From a checkpoint of a small transformer trained on Wikipedia.
Architecture: LayerNorm before each block, learned positions, biases, tied embeddings, capped logits.
Each number is 128 + 24 x the weight over its row's rms, rounded and kept within 0 to 255. Layers, rows and columns count from 0. Numbers have three digits each. The size before them is the row's rms in percent of the matrix's.

# layer 4 MLP down (transposed), 768x192, rms 0.0688, rows 637-673, columns 0-191
099:127107112102156106107130147148053138133108131122210076143127150166102120149139136092098126154150145123157138140144137127126111160129077133121129139127066143143128166122109110139101158114107109128144121126148126144099132120099093142125133125124093133130110141097128154109114118133095116148063134178129141117133145104143099130124122118116135137139131136091173111144137115149132088168144142122164144171104081091162130126114086122125132136101190160108126145129137152112155116168115156085124124119110130104130139108143101084181172125110098094131134146164128161169145105147103124116
116:132106122163156117116159129109090144143105151118145114142127115175112153126161139116100107146103125116108157122156091154122121150120085092133125164133121159092121087152140155134154164129123120147154123164159123109128121094131131168159132099130147131156101133135123091093139143138104139125142124161121099143088101079140111106080115147126132151131142127132136139152104154172155127165144165097155063153085076092126136162086124144113142142116104132148118126112134138114145120108125112168142092111149167105108121103127120126103120124127191141180126136083123070096157092116145173151
098:146120129145083119151105125134098140120189171100157146124163116128134135108146110168118134127129137138159178099137125142118087134107133120131112122142135143160117130124131124139120136101091107160129097126069097138128133100103191154133140128132146122097115168103106138151118090173101139124175111129084092163130146100099099135157115127085105131118095096151169116136120131155099089110111124129106092145101125151161116124151128140149135139135120134148122119099123184145146159123103151123153145121142171132108155143181120082090154139132097114091163076169076122162137109110114146139
091:133126114150106155148139144105117131110168179121166078111119142096143102172131127112094099101119130102122151086128105160126124083141111116131097144154135146125117117110118144132119155099157164154130082121152098119181102118134106135117150127160158098115089163106178140084120153141134106146116134111101167121113111139124137126127123124105185171124148133126135094132167106162075122114072146128120161158127138121143158159149120187100117114094127184134111124108139119144143133117101111107187100101156153142122158101135112124138132143126136139164102125118093133175114131079100116128
095:157114136124154118155105096100103143162107155132146145128170175106123130075145150131117086097155152168124152092109120115103098106111130139116102092120140130094132143158154096128114114100143141144191123153147185149135144132118108152148118150104127145149108097097114140118134155145131095134125134115164138113156118106098112118159138108127112158125117162109107148071131105104114115116106115138097132149120115125101097131137116161074113146085159115114111149118121104157093151133075161129190154118114131177149129151122125149159116159122138101143116193115110162110084157150141099108
093:163116141110128125125098096123147149168142152094110099124183090101156125120133114149137107117110133109156149083178135140146075121128107140104134126146151128118137126130142124140141109178093168145084087113127078176091086139145109148131152101165148166151112181090098154121137077180134126110132144163098158118129155151134169127146143131105088113116139153150145099127083078165132136093116142162101092138116134104132122127136139122130106126162144163160124114125126149115141107097143112119144149128125167131115126078145097150129115124103121127143150131145106117076170135135148146123
084:175138090141141170094143138151092116127154169127129105113151135093139128139102101116143108124141165142159149113124106154142120124146168125109098159126110125147162083136124138146133187180122112108107110094129117111110128088103120102123154135111136111137135117104081143089132110154125147148148173174120163103126126102131124124121108164084171162107118155081146122097077112137173126148134166094103124102102117164104159106169106114112128152134102140127114107086149122125138128116169120138168095100155173124108100149154105095132114119135135171143140182146144092127144133136105119111
124:170091121115124150089132083111133168118121132142122161144138118111113143110159110120145137091139101139105122128176117118151106134191119145106095182144125123131078098116116148154119142094144184101150141158160125130154090099186134095132140168143140149148138123143110127084120137131095118090137178133169155123113134118145130114136143171140106141140118104117133138152071117105124141116129139113160112122124148139098103175102106090141104128100133122150165158143126130124082113142121130143076166126174120164123116072089164097105113135076129134100104131147146130109116116143148142124
096:104123120123149151160133127142115142098116151114148150155123106120151145105088127141076086068135160123146087132162139090130124130137117115057093144139134122085129132149132106121087127110138128130148132139124156138054150113128150120156105140136142127076084167151120120113112129142142173166099132143115112151105134180117103159120096132154116155157099135163085144136143129127150128160134142116177133115109135082106132197117141149123147133118165104107105138142122106157125106153137146151089123092137109134116136161122112185133141135132138092107193130120163129151149120124162127126
090:118163126148146086126163111125122116130133114107129179143136130116108094184149132126150154130110146112148114118114135157154107133116182112181110125145186147138124135117140122085115138076157131136131134140152158131067135120122145088115093148161157149112144156114132137125116105164120109138120133109113076124181087129107111074126138076135124106137103168147155129130085150135109159140126116110169136112105134143153124131118119127106075150111092143122101105097157140120193097141155126101150149118109147145102139152115115113112081123161104145110153103149102134181121093129103124158
096:171127124130118127117133162127146104105118145165133146151136115120084096141109107152152126144118101099139117124131094130159137137111092103160125117137136164130151071186104125145142116127115146106106159150171149123082156149131092139116156115123134116140141138128107126088148104164127153163082137191137168122135144130183086120083129121130097136121116117141124108111178164139069120148131152135125112140134107128134189091127131127092111132113145072137103125166060156131131140123126140129114114124108080120121106155192115092161095159115107113101134109138132147148126150112126145144
096:108089145112135155136112103121138102120147119114120164142128139155106095141138162146128146134139160140122163159103136140159138120110122082084160097157119092111167142132090116135075162137145142106155147128121163155162135148164117148098145092092096096115114124129145153125175118112117133144139137149104064150120134111136117144113107109151118164128112152130096110119110110148126093118138133151115151149128126108133102148134137122130097149120142127113133129176070137130152131165121150188122158106082146078100142176100124101088062167109120132082087110097122134145141145147172146110
084:094128127143151102140180141114132104109118158141153121115112115128159117135082103134145137106141127126120168128115109129126094127139116137147121119073123147089177100122130132103134158132139111153211132160101109092141112110138116086085090119079159156144125121098144113101101116129132125120109086106126177137166112135146125115125100127070143179091092127100174131095161158143138137137132141154160126115135106143106128174172097133145113154114094122096100144107124119124181105144120152142157152133154115140132171154154101134155127142150136111157140116134118063140159118138136132101
099:102132140121110195117131121100142152113092122139127118118133133098138089180118095133099066113134140135137165133156141116127110124137100113101166115137177104104118117140142164146157129113144152093119117101153137112152130138113092130120168138149113112117185087111135126108140112154159128124151116073103165104122116135159116146137150167172119126141096082113087099130121128148143134157066120141100140113134123100124154123139074133106158113130157173145134148132127165176130137105066098161190101136154156125111120128090130150145104119126131119141113133082124125102093130129157136130
097:070129131127123171135141172108113117166096098164113103156145116078105131147142139131107093130102166141108102100099113169145150107127108128131135112140137151125151143118143128126158161098138121119140105140086100138125085108100083109134109128136147121152134140141127127152157137097106096159130145170135145130111134126196141156113109117140099145118200097097134116146093091133105136198133141109140120122124146158130146153152143132119097125113112134116139135133132115082134110125148116130095122091133154148099088135159181097113154148077088176150157141123174150169131120111129131095
099:094110136106132091142145121165137127120095095128170128142110116086170124119154165093126160131118114101131112123135123188139136186134155116105168116130137135129111120133127150148079119107093110114131107115128089134067131135139118135116126112145147138165095102144122159112126143143127124138167136161124125119092107096127116097147145151136166146123135161127079136138111144138146087071150124131091091085119133110135135129104166154162150127151146169144105089121148110083138050115126158138144116108119107189132139135159125129127135144156124142140141133090102136111149164104120064164
084:151130151104073161130153117135119145109123099110158104050151094109165119105097171155134138128129105108143130116101165093168123188140164131140137162170119145092112100115119155131099108123170108150130093099097123129135126114095174144102116104151115131175115128133117129123141143111080123090117150121142120168150124099160133157090111096108165122109137137131156133140144165150129145147139144112099139113118115130100181129148169116093158128101117141139144100157129126141116134122115143161094158089114131149101125114137073128131106105101138146129106109154088128127161138109191117118
098:159088113161177106136117115074084144091102114112152114129125114181124126134138172168111110134202130100148120138123116164095169112135115098120150087157147110130166114110102119140103140131146108111140107171107122117145072169135131134088082130139118115127102130117133108147158143154109166113100130148091078168083138149156151109155102129115158125165121147130110157104128149127092129132132116110106134127112142124117120156060130140085110153125129128125097136162154129129117125137118113135178157119118127148105125135110103140141111145142169166177162143098123090139122103140135131126
096:133076120141136097116157129166143132126098098136108133141121162060083131115097124164115096076098084158081122138176154107160128148141096125134143135135096130126111078133125104126133126175129097159149136185127113119103101154152143131150165138146156090092134130143134101124128095132128179121093129117135155164159097162087106144138131135154134161115161159140149108099149084117123159168143133179145146124128131131095139133135115100098121167143122106100159125125107132129130149116090124126143126079116128143131164125093119149144117143165119101122159112121163122139162113131160101103
111:163148103125141095161119123122107084149124126137105118150142175133112148109112111122124144124089135090110102128134154127106104151138134134104113137110152182129123134084108087162107152130160143145134114132138144111148163124104139141129158133110134137120120087120098147101135140162103132089189196090100154118171156094118144107069121124139133152151120130081147165127144128100146175181103125109106188120084134170131098146119082123140138125141091175110129105100109120130104120133146103095167128144105099127136158119162132113147151130082148109115150114156141172142126114125116101136
092:141138161142096141150153141145137095126134130124169117091138139133121087092142147150160212145168147087152129140097092112113155116140158171155118112110089119152071111125116131140106133131125117129104110109117127154113078089145099117157122099132113140131121160138183144133124110148112147133142110069135105126145102145084128128133148120093105121162104125130127118091197110103100145136078147113139179141154131171144176118119111098102133142109105112135118116083150075123141156149116135103145158103160096122116115118153126123147119126140123090137143097132175146130138132131140150093
087:115188123150142117131143105136080105114108159131122143121109142118115125162118148127151120101113094152119153131130107143125145120085146117121123129112148093136119107112107181077142101149171122124127089093143180147149103138074149092142118104178113131103129104163098105123107111128130122150136159167102132164117123138127105108091111119104135141135151139117119085118128191085135162122140105134131141163136189112124144134149157130130151099177136117123084135134102124107147103157138128091127128096149116127130162160144148150127109124147095130151144102119074115171123131084150076186
099:132124144129144132149157122125134143127136154141096109103130128120144124111117133119182148132139150136085142128100148087146110151127141116104147132089112140111127064121114150127079117154143118158091155114133142155100160165141117141177112106111136133124116116161089147156145142147149109092162097087102115150099139115109160131137169112152152134169131120136088123159115105099172151093069121165113118115158115132152154128113092119169151138083094077127146140094093120107133122161135112132153104159114134097149118123125191087113150154093114102122140088140163128150071129098129115155
097:159167110107105156117147059151175170158153087078143157183120128133129109127113119151098092128127119111155170163138093121126148097123108131106123134145156165158130146125133096125161136117099170106094128122108081117109124147125135140105124130111120120133097108127149167104156095134119130092125117109111118161171129112138151165127172139085157123113116114073086115124148129152111146137171120148163151153119115137122147119153155109109136070115136103088098103110164140129093160117118129138157117155118143173108156094160102097107119145116115117127114131133116159078155127148129140116
101:145146101086160178095119150129169079155167097154157115119135111161119134100101131125094158137154122078130099142118135083156207098138137136149163112140141121109090119133098090112124097178120096126138196124166119119097104093095126111126096128109169144120139109124139123143085107130127121124128131089152100115114075115118143133147130100138122114090139135156163117134149090117137156120131131146150136144131142105132160140085138103113126122131128129048143116161087117101141134125131111144138125142145125152117127157111152144166104099123088122152144120130143125134104139141134140182
096:173150115153083132122153114086132132110113077111140143140123101165145104126133142126129158127113138138163140090095106157125118117089122125178151145107141112145139058150153104157148134149146169105135127138112142104143143166137132146129097121130158150067111143074142154146119112149123097112151152131120119115142141136105163098131114119119119098091148108110127092141140147124111120151123110114160146119140136130112108172148140161102178106139154127113130077154139075135141121127146106126137084120116183122119082162146118140142203120149121168170148100113109117160158127125081113106
097:124173141118132131081146123105135097127164076118156128099108093123124103122122153118104140155111157144127130099144180161114144127109087115133144108144143141130133100116118142126164096078180134087150155092152139108179086112137127132103120106113122170119149155093131153134174156103140112135158132076120139103143134152072121193129108112072146131087137120116124117126126123141123102143097121118138103138163152143116095148142092166094107123155117139073106111142138184147135160132134143135150119137106105148132093163150161111138130150149116176130118122144105149112113162161115143144
090:106135116130130138102101116133129149164150140135120155148179154131173135090138109134108109135123151118139086151101117154090127149111113134127120124120123147147123124161104166173108116106116166160080141125106124102143151119129146097106149122100117114131118107091149113133145135149168137118131121111109116146108142171160125157133139114130111158126120117137148123161137122134088080132118112141115135144153180151088089134129122121100115088106147097130085151147114143145176111115105120082152153169146100114184162189115122120101167122106168127082165128089132097173135157105057116159
101:125102101128158110172176122124149130145151132152116147112137137086126094102084144159157127117155114149112143150077160124132127163117113145136147090178134127125102069173125143153135127127179104117148126118100120111089093146138156138127101120152124176103158152105092129148146114092139109159115157113101127105093138160137112142117072164155114152143142129147123140144157109128180139106098140108096129144134110127148093111168133131091151155107124130116117110132159111101142134143117167115132064090150093143086095119130174133124100131120133096128129093131117186145135133139149105098
110:174117148089111106109119152143152088123122113103116121131122119110149113147115113104121122147143099126141157154107093138120070161135152141122176140177114157104147116112098163111118112102118126098105104124146124151138121132098138155098182167106097143154151117103134126151129155148109127151144128139152125095138097136164112125128123161129133096165091131073124134130134116134173114120148082125144120108107164080119098154106140063119131151160069128105134135159141080144087137164140157123172157139100131114157148139118102150128101173150149149141119099148142093112154114177165122115
086:174131113097126117128166128157126138115138122151104077117122146133140124080134124153169174185159115167145164139124115151094093150111092117145133166122142155143089138116138145145156119109101134131095098103055123164099121111096139140129157061139143091119134116120096130117154108152130140097168198151167090119153152106094128150159137104109150117150127149144118101101132164142094123150116133130123122149138143168121137093136096111144152129128089161098144123136169112150110128100096107138088153128133113115135143143158124163132139111096123140100123116108124130127122133095155094174
112:134098128102112150098119115117088119138159145114125116111143088137132127155151176115122082102124135138114105148113138141153117120128110119096142189117113171087131129189094160120142126148112150132128109172153114091180119141159127112148126098196128175106088106130165152126148126108103127121140147115122133139107145083132130131131146143112111161091112115124124176174156110150103122131145114159114120128135096113127125130138135141105130108119097187118129153148158108071086148136084127151183061121129144122176126108080141131116143132141122141134112134107105102121158150086121122122
116:137094143126141126119117122111165123118137117086172140166130105138117144121132146129122155124093122168129088123141111177123167103111143124117137099158157124108135144122140135118115139149137143104131107131137095099143136169147168117140115083140090153130115077147095109144091115122131152140104116133125110089130098127128105107104116158141075131078154184132115178080111130129101164145159131161128141154109144124099152189116102165173133100116173107154145145157115141128121151135115081135134112176132080130130160088133131162086099123124137104088120074145142101099139117162145146141
095:163157134116132169146128150134116145131078139125150128113136111159089118154106108162100100141082125144158178107126101126138129129137174080110144144132145106128108111144169148161093092155119134092116143130093154157151117093112112112150102136120143116121118149105091142098106082176140112137113105134112138141109131131121130147108130154132160120089155117142127084166111143127168130186153143105150157147128136151121100138122171097146133137116120091144156113123125176118099147179128145145142145096109098143121119117104092100133098068131169134113108178134074148132149134137076147098
134:151144086112110142129125154074138135095123113189162115139134129101164143143124104119132159113115135101090139166120144119134092153164101133113110133128155146098123135125176120093109118108131151175109113101150146148151134134080105105116100112143172196131109124126176163103129128103177118129109122110120122113154141175138144131124155086129099076140114134102115153138118116154143170137107097143144165160153130128137101124124058105102157149139103158099106107192125118171127131130086124136159116148138137115107102103105129142139162099113125152097168109119148132113097120106139126132
098:096074126138109136109128101102123117124129144117127114117133165129151117139128132119081127139099149053145138126111106105107096102117090114122129154158119102130195132102101109180131114163164160163171123142136131113127169098124155157083159160103144096136109116056115123083107122142153120138149128149142122127165155137163133135169139163108136168071113130120123130157121107107122095149117174109162114122132103105144132084130187145140129133106167103123124110126125137124107144163132152140105149130124155128160110132178132102110137157128104117149129104133114137136178153166118115126
092:082172125097126079107118128125171133126148117145124180103163167101119149148158124163141103153102147123120110091118114155137156122127158102159107122157073141103129171148132126096119159123123147175093105124098139138083086113069150160146098088123113137166113107068133104144114151157092113127114122130125129150125097159084137132132140134134153139154105136137103130158129142157135109138116146133111131111135168140101106114148197156141129126128110112135125136127131139113147096149166114121112139122127107163159080140120135111142090122114087103117126125184122189133107113132091129142
# layer 4 MLP up, 768x192, rms 0.069, rows 638-673, columns 0-191
097:143131139107078155076149116072126099126148136138120125140076115100137087185134119141150124101157118096150169137124158109132179097115160161140107121101122125140127173102128109094139132162137134137140118099118097144130106144143128108109114136155104133073167121113143178132088116099133148117087127136139148126143114155104153145165176092127107111145113092144121114125152109100143161085124129150141176097121146150114168170160121135117135111126139112148151122167124121163156175122116176113082121163133101113141112127121131137110139099090080126138141122162135172132117132141100094128
087:122101103095176154135116105165111141126167127116127132089166119128108141122144132132086136108125110157087123127128111072170120131090112152075105128184115109132107145134112110166097147170148093130124128150106136169105143131146131162149110133100135109162107094117131112115126157136139150165145119151087129147153129104164043139120130111140114161135084149134116114147105124135150147155144140096119136165150142141137090114152113129194119161131149105163119148100118140141167140095139102150132145158137115122101114133088153095114145106141103101154159081158100143121109100093127111113
088:105098150073133101110112130133111111161139099131134174115133131156088162125071169142118123144110130112146115118130143119134121134126134102153099130107123153083106133090113123124114161165121138144147154159117142156079130061156153118139137161122136144137110155091118135134142163095129149105119142090167115125159164122108114123165137123123118119114164116135165155153170160143170080162130106153116153123128179106135102153124140094121098138110163103127116141140119129129121120095172157131050164092104099107113131125126134135120110157144210146146123130133146135138142112121125134171
094:125117146130115137121110165107122095125138165104109087120153109161131135155085155099143111126151122134108142138152123066114137129145128137102128123107141135117085126107124154176107104130126127104162183119147165130100152122138157108192124129133130125127113130127097138126149117102149127092067125118112110169109104173136123086135126124119106152124112145130141128136154125118130130161123120087161158120124134130169118165107095152084174110135153141113098147109099167138186154143077167160150110136154128163101146126092122155138160156079100133068128140105145185124126138106147101109
093:105131158174155117155177125122115126141083170147143127137124146129110092113101114144201114161101098097129054133123122140138121147127094143139135135097119109151077109133098126149182160100132121124104132139119181093108131133082137111155125162143131111116142115175115111148092109101151157130093135169112103100146119115146130121125089130137160146145109129111106133102145166127115155141115160107151159111145112137095103153141160136185123083103159113145108118130125128146173110140094112121124130117129095125136117151122105158157073144166110146114136113153141118159136127084108109098
094:085098140119112098119088139089176114127094112139105130107210152168131128131128171174146124111111090123120095126145151126150130141105137144100099128115160099088103138140108162142117106128053133131138139108117151123118123117115149153090137130129122153136144143125148118165142154142128135138139116092144162107080128096151091061159147143125116113137119164120093131170108148139110095157113130139143138129130118117139133145099144112139141099131140119091116163147119112123133169088093114137097153154109102179099174103092137112098152133142134140115102080089119156151091114117135126107
113:159097126157091128106137059129141131140166165143139127117114120114125107095191135096124109137145104114129173176154113132165110136136134159116107163144099154117109153143128173131137112127125140114111170116129125143122092127131118120155127132111152143104117106132095091129145144139129136115135157166104138083112142122139133093125169184133124092115135111155133096169096107113104146156120169099131122144121104112129124158089096095129123110112120120134157151137118105157066149098092123112102108129159148149157097124128144119104164176108075135078130102090097150174115132163171131122
100:109106118142118114125131075139147127142107090115087139147123107119125114115124070121125132132098118128131164122154128113175137145127173134148148098095132098131112122143185108160125148147121110109110120129111122131108150126112102145089170131134145143133169092151119181135171175167117109134113108163150090094167124096107132086129156119119106137092149119154118096133122127135150113144136061137121120097170133087120141086169133097074096166120131119143122129118099103108108164137100124155090112133140193168137156129132149146087136126155103117154131119128145112123149104133172146167
090:132090175130111100118121128116091155143133125149130139147124111144139128104157175131114166120138137155113120123120113129105126137095114169120105138131066109167107087142094095174085144192119141188087140152114125131135142152116155132143125120099199118144109139125116140139164144135170114131129129147147101141128138117119112089113127144133151085089149152151090122166146137153143114106147102117085091096153124155128130107154144073138164114130151129154136103164088111131141148124096109167111143125122144146120120092134095095121144140100135093153134110058126121151174139119124101122
096:157133113093137104153135119150144150104159149109146112139100141123106149150164144119154134140104098166127134119144143125108135118159092151085166163130126114136109140110093108139104113161109168173083107111113164153091105083126130146099117105090114108147190120149139113154120145139118109150099145143103096087100110135107197118136127121126145120080137135146146112098150143144121170126140136088090108132137148142064103120091141171150111124109118128127121175135104112119168126137129125126102134142125176135100138146094169140088143084169135125085093114138139137136146129182150122123
101:164099147109126142131099167099147110153132170134149108166132150103075154120143107123143117175121117102158124086119111138083114131109142186174153132185121103126123122146150108124099136174106110102076129130116157136177131141136112099144111102176110159128163084140132149143131114110104115114106111104143095088103108172164131116106136149136149128133127129146119165113141146117126133162150097104116142104123114129097133122152121124157149127115125129135133140156114087129171147135133088172136078100107101153132128130121168112189108127142128145109122117118081171107140080147103143094
088:140137162140187160156100120141170138162109078161103123161164166126096118120164105126076135151200113129134137131095117162141177118132132117103112123144155131117077132136145131176141138141125112134097085119140156125127122135132120157122164101150097124100138123134129096126171135132137117113169104172129146154087102091168115121092095114135119108129165123097093136149101088152128160132129160111111156151124129122153113145132127122103173130128156104162175129127160121142057113131166131108126108120105118114121108107144138111107095149112106108113111103149148126142129114125100113079
102:153157128115146161122139131120131132133153149118157142082106116155143164109164121120104149131117099145110100129148106112152120148104133156120056195123088147139103167100120180084118099124140104127139105117133117166175105149138101112199118157137140092127128121140080125152117153155120140108116136107133098150097136112115108151144121159123101114104088091092087092172156065122111097109157110139194153136129133115135133173103169167125159109151136123157126147151112140111153116134100099121111108131121112145146101153122131119141094151109141114117146135117151106123126118125138134094
103:141126112128113155133118150146135120104124130115100125095136151125095125142106143104099129132135139175128094147127168071133132138130108069161168179117129130133125132136089146132151102150162100104157103146200156124103126083124096091140149141114132110119129144152157116127134123140142145149097197119136074123129139152122153155154118130159104137113148137110102106135191140167146143153108148143119132149121106121131141093130125134109116147134147124148091109152131114151135123101084086181040110108133101111139167137161146103073099132138120159146143148127104096143152127128120113137
096:174137112134112172087097145113146123140153149152137105141098095191141124154140114174128103133156120121119140135143127128138109126106109087147102132147099103098119122119117127109160140166165124093107147142124145149175138106073167108112118112081165157117148102118133124098096141116131092095085113102156146134195128174128173149118147117112146094139114111139137123135129134079083133147110109083129180145127142142113107146139144128133163130112148115132153184135088138144132167134121085095115164119122119123112124167133155133094077119121139141125108113141111104115149085114112123093
078:119161176137107106127132117129149174174141083142134107129179178122110133130153134128086122140121155171137144139091128159129118135134102094071126107104123091134114090131128148095097148166162155148145159139134115161144124087136146086126099146154123125118172146153127137132156114120114136118136115125115157129138126179087118079134103135166128159144119116096125135135147108124138137116124157126106137140104125160163139118117109151126134099125127098078109138161156097133146156176166099143084114153118107132172124134114104107106085133056142132118118125114110160113092145132083181126
096:100146151131159133136132111123108121131162079160128126111065113124156143112128105105110166086119122181128126135112122132152129132143087137120129141087108137113090078104079160119106108134138132131139090141140117112164120161115085125128133146128127159089174116149132142061140138109128148127139143075115131123137132148138155123115133133131095110082119133131167034122124132136121178130099110142140124086133069134107114147122144117174151176163093167121104127129164168129121127100145106127121141141090138139179120110095112165118137146128140095115137150135151105145138116125158142131
098:103134141144128149131094123095086155136126184131136141116137164189179129142126153165149142161158138124107129124174122160135167103119099113108126101124118087138119150110157161093138139135125163140110131104122148122105112127135125119128108100139115128146115115130202089092064151178164133178134153086112105148121160114176102092089117122152124132123135129082101125107091139113117155118160127087123151121150131118145112136130061094135158125126132124135088096119115135168136130111112083150112143152120130107139157120170140112130105133125124115149106170165106164141132128138123136099
102:163097133144075139158137132121121094156142093116131135126089081107146140154119090125099159148142115118123105119134137120117102106148143118122155106115123093149146150130086157131120110139173143093161097061144127148118118118134173088095104077119135126088107150143117128111140136150161162158124140137107135112140119129133132153136124156150164160194097175100122104169112117127138114148139136121108128143156097115115127127173160131140153137168119165147116135170122117112119103149128124159150139125110117097178126065122110090115111085152111090106137079151159142121127097100122132089
092:106127082126140070108091160142126127128128126109101107099119141145095169098120118077105067131110078150122139136153138175111152121132126102110142148158150115156140137116108125111113138112105093167161108147154104125119084125140164096134138161077141141137104086159095108133081125127150129140131127169080138106105152150169114127148127158147134142122122179079163131126129156140098108134121127141176103112114145140139115132175161091165110137128168121122116177109104119130183135165131117108113108187123132133099126135119130146122157109112105139135117094161112135139130124117130166149
086:104093129152131118139093099140117109160110114110089120112132131154053142128096132139139115133167114124116151105132154128118187162127123126132115169093156135108111084112146148109119152162126103133103132123141126128112109119061140149144091107136149149159165146131169132155148156142159097099137114152138118149137071170086131101134130104139124133135132113093156115152138098126103107180103106116118141120151149134148136086096107108081095182129157124067157140163144093166123101110106128146139147115124141124145100146134145115073111122149111155130130155122171109142175116110118140134
105:120163130098148150121148108124145186133136115122155130127139118101109090112110142160148114065133134094169113137118117130115110112090106101118120091069109124116171120102122086075124115110096181151152122140129125125127112122137147097159135168133151142128124124141115096168112129132174109120164152154112108135095141150148108111116123138066170110154171135080141097111130155133135167120099123121136123122149133090151099127099166095151109121133165092123127173131094145168151072149103137133134137131137139140134155119166112117159127121138109151160126172097150189129113130097140145129
094:113105122109189143129136135124140092124086113122134150145134095104124146094081142137177116138159130099120105142107132135129130157129155100106122118092100110123111103121117116138156135116145115148163127117167148142095137101162124074118117105097112153079126159104100099141098124172129137113077094127149153129157154125148111146160087122139123101113143136149144087134109090141096109118123104103107150153152118124147106126158141172108169136150134169149156184136114117103147064175114081112127128123142115120128102141135140182152123156131146126117186144134141150147113120136148184089
101:101093106105130097165153074109132116119157115077092135143101149106116126130148115135134166141137096142137126124109146103089124127156178113137128136115138093120125157111151108119151143137130173123092121148115121110148162062155130129090141135146119109136137097130142137136127123102142103132136076114126147147155138134143117126157140138137080143134124191134113119114081076147128087136160175158129093166161120143085064104119072131123141080120182121157145133110134122136153121117111138136154139094131133124151123147103150122137154124150110137133129089071123137092115138183162144122
086:128089145156152129135109143147140135108163168062133076117096141120128114114139133110147139114156116123123107145142160108103121103156110157073108151160068139165130141129107152108140120152136113118116105113092170135123137118103092147109123173088089122139154123155111129095127153134170128124109121184100131125137123101169122143142127178129145147158112109129155116123093120135125147108137163057098125135148134126136157078115142145137128149141131164152141123107121170111150135116092109109108186119120104096164156132146106128111103165116156106106106119140152105103107091079164157125
095:119158094149161136101150127149161150127109129154131126069115104150117170114124156131099178131111134154106130073111107124180142108117107136111113145107087124098076165122131165129127171111134132126125135154102118104113113107140131157154095142143140169118131132148119122136186130055144133127073137129125136125126119114096142105140134111087119134104133106108093114116185116067154135107099140145161074116128130121125125123099130104128125129173163119141164098152140151165135102095131149141142144139163106100182132140145116115147128150140124084099117176143115120141098116163108118153
096:148105126154077140150139107138147128111123110079159117109156155157139122094173144155162119111123138138134097131129143089094149140124122086096157155125155137131120111128084146153100107140154077106182115139130148169155107148131150149095097091110129068148124134158152113141111126112119150107113113129113144111089160127130121119111093105107119132174156165127131111081097122082123103107150169152082120100106108109114149141119142111115143109120165135148145154130099170125114157129149136145152154107106083116125134118145166108143119129120159129190161124128109164129157157070156126124
103:123128163162118145070107152144095109139138112112160118084118077127129090126161143147134144151159151107116139146136104115148181128116111174127085170117164124192102122130144141103127114106192137124154151101152100117154148141109081116129148168074133120136151116144081127146120120142120095102143113130141166109143104130132085127114131110119144094133159124094143131097113119118118105102126114116101143086115165123142123095147101103117132116190108131116095168099122132151135144108121095142130122122178124100106160150159103115144119125157158111178139136147166090141105102151133126120
112:145114111130142116147090101112100100115132137126144182192108118152145143103101123146168120106140131144146133132076125122126116119101115164125140140077137124101129140134114136122125098142117147139116081120137099185079161110138135143138155106141185165054126154100137184102118163167144153122103126109139106146136109131130148108140168119142145109128100135084130134163136170131151130092135149143132103149145112125158134112139156085162119116166140125105160148113122142113140142091137099166143115146150156117097166094109083149079145125095155156137141150130134085108115131093111100137
087:152105129118164103131101103146173125133098142144093144103115133131096121152135135133165111108128148081176086155136129173149148130148114108121134120170094155114153124166110136146139096154139139173147150157159110096096115149148101128132105159139066167160138098109143141148122151102122114114114112123145143135114094131131152119101160146129057146087171117143109134122127086134108144161119150117091127124088119106127098155097133109136150114110129106164130157116090125084127099121159117145163149114127106161091117141115111126125118137147111114151136180173152139109096134155069159157
103:187101142123137150104166118176141091112109144137141133112130141150161083155125092138135182134131113138108152156133140117153113155130133135129125146155109145146138172159081114122110080114125144121114116154121135124123129144108117135142137132117106154102160134146111093165161129143131148122111147146111159089099128134119171109125065115162096142105141145169146117116106160166099200128127132125084112155160098129115151089105096111143117146170139108150113127133097127126106127148122107116106114173136118145143101127081112154127165107145047131108127123092098122133171095125149171139
115:161105110149131117139156097167176138141131099129131108136137153087146103108091189147126111120148115105123108126140146136147120097124122116125154122122135118077117087170086133128118111084151129137111102137164139116142128099153147163155158102126106165084151088126144137146109117100124120106136124109140153082119105170114105094163137131120103137115154120125148180130139113120118185116123077125157081106171094093137112148116130151159113135137156117169149139143124119104114153153068142155198156135118094132168149099111108132099131110114130087136120107128135089106149136153146154142
101:170117141077144138132128171139140118094128127144138157165161127133149143099085123143150115144087130146154127112124121143112146140172101074142180143113145135173109080102099155086121116126136123138115119109169168092164131100142139135164089149165124126110128115172143118127089134139129156131131141110104134137165103112118092143169119104096153129114117089112154175139169157096159089128123094173124122160119121129118129114125140130125109093119129100084108106172120109132113118137090111080104132101082117163139126142164129175120123123107127150111133103060126139134104144114127116101
140:130136112130175109157099139099172132130098125193087106154102117105147160112136100164107158150129095096115161176136160117097150137122107132088101109139134075155098139138123097077137138117136126122092126111100110126103092105113169129145123143110146162098121109152144196114129103107173122115125102138136109155125171166112086145157132122142141102149098099141125106120122150155149136115082130114146166136166122114105127127150135136123149129124117114098117133167155106141152123114185139110096095145099110127118122153064146143139170141104123153099144134116139169130094149108132129108
099:103124085148153146121182145090114109105158146130100132119133151103092136118104171136095143124108145143105100123180134115130133120099149131127095143106139119166151097093115072137102109160114132160133121147134169079151119121143127136130149144137083197134119101111087116120108148143130160133127129134112104146125137140129129165135152130135116136121125102137149104160155140082138156135174157144154160120149124149094130107107112166149103096129131130142128134118126132154094159127148143140106160124173103120148129212122065132109111115156142111143093142107123136124078087175082111123
090:164109107197115150128145157105115150160139131096137128155095088124127133134167084117117089118154106123146127146155136111096097119161137117117112115083178139138116100159165155139131152122187141122132108106191151148138168138121141129122171096130130119113134135149160095126142153073134108084107120139107113129137079087086126115134117112096108115139121154134109118167129120139121141133143158076131107112107120107130121132102143082118139120091134134125127130158141131124143153139088131112130131118124130120127105127063148116108175144149119176147138119128144121107195147082136187122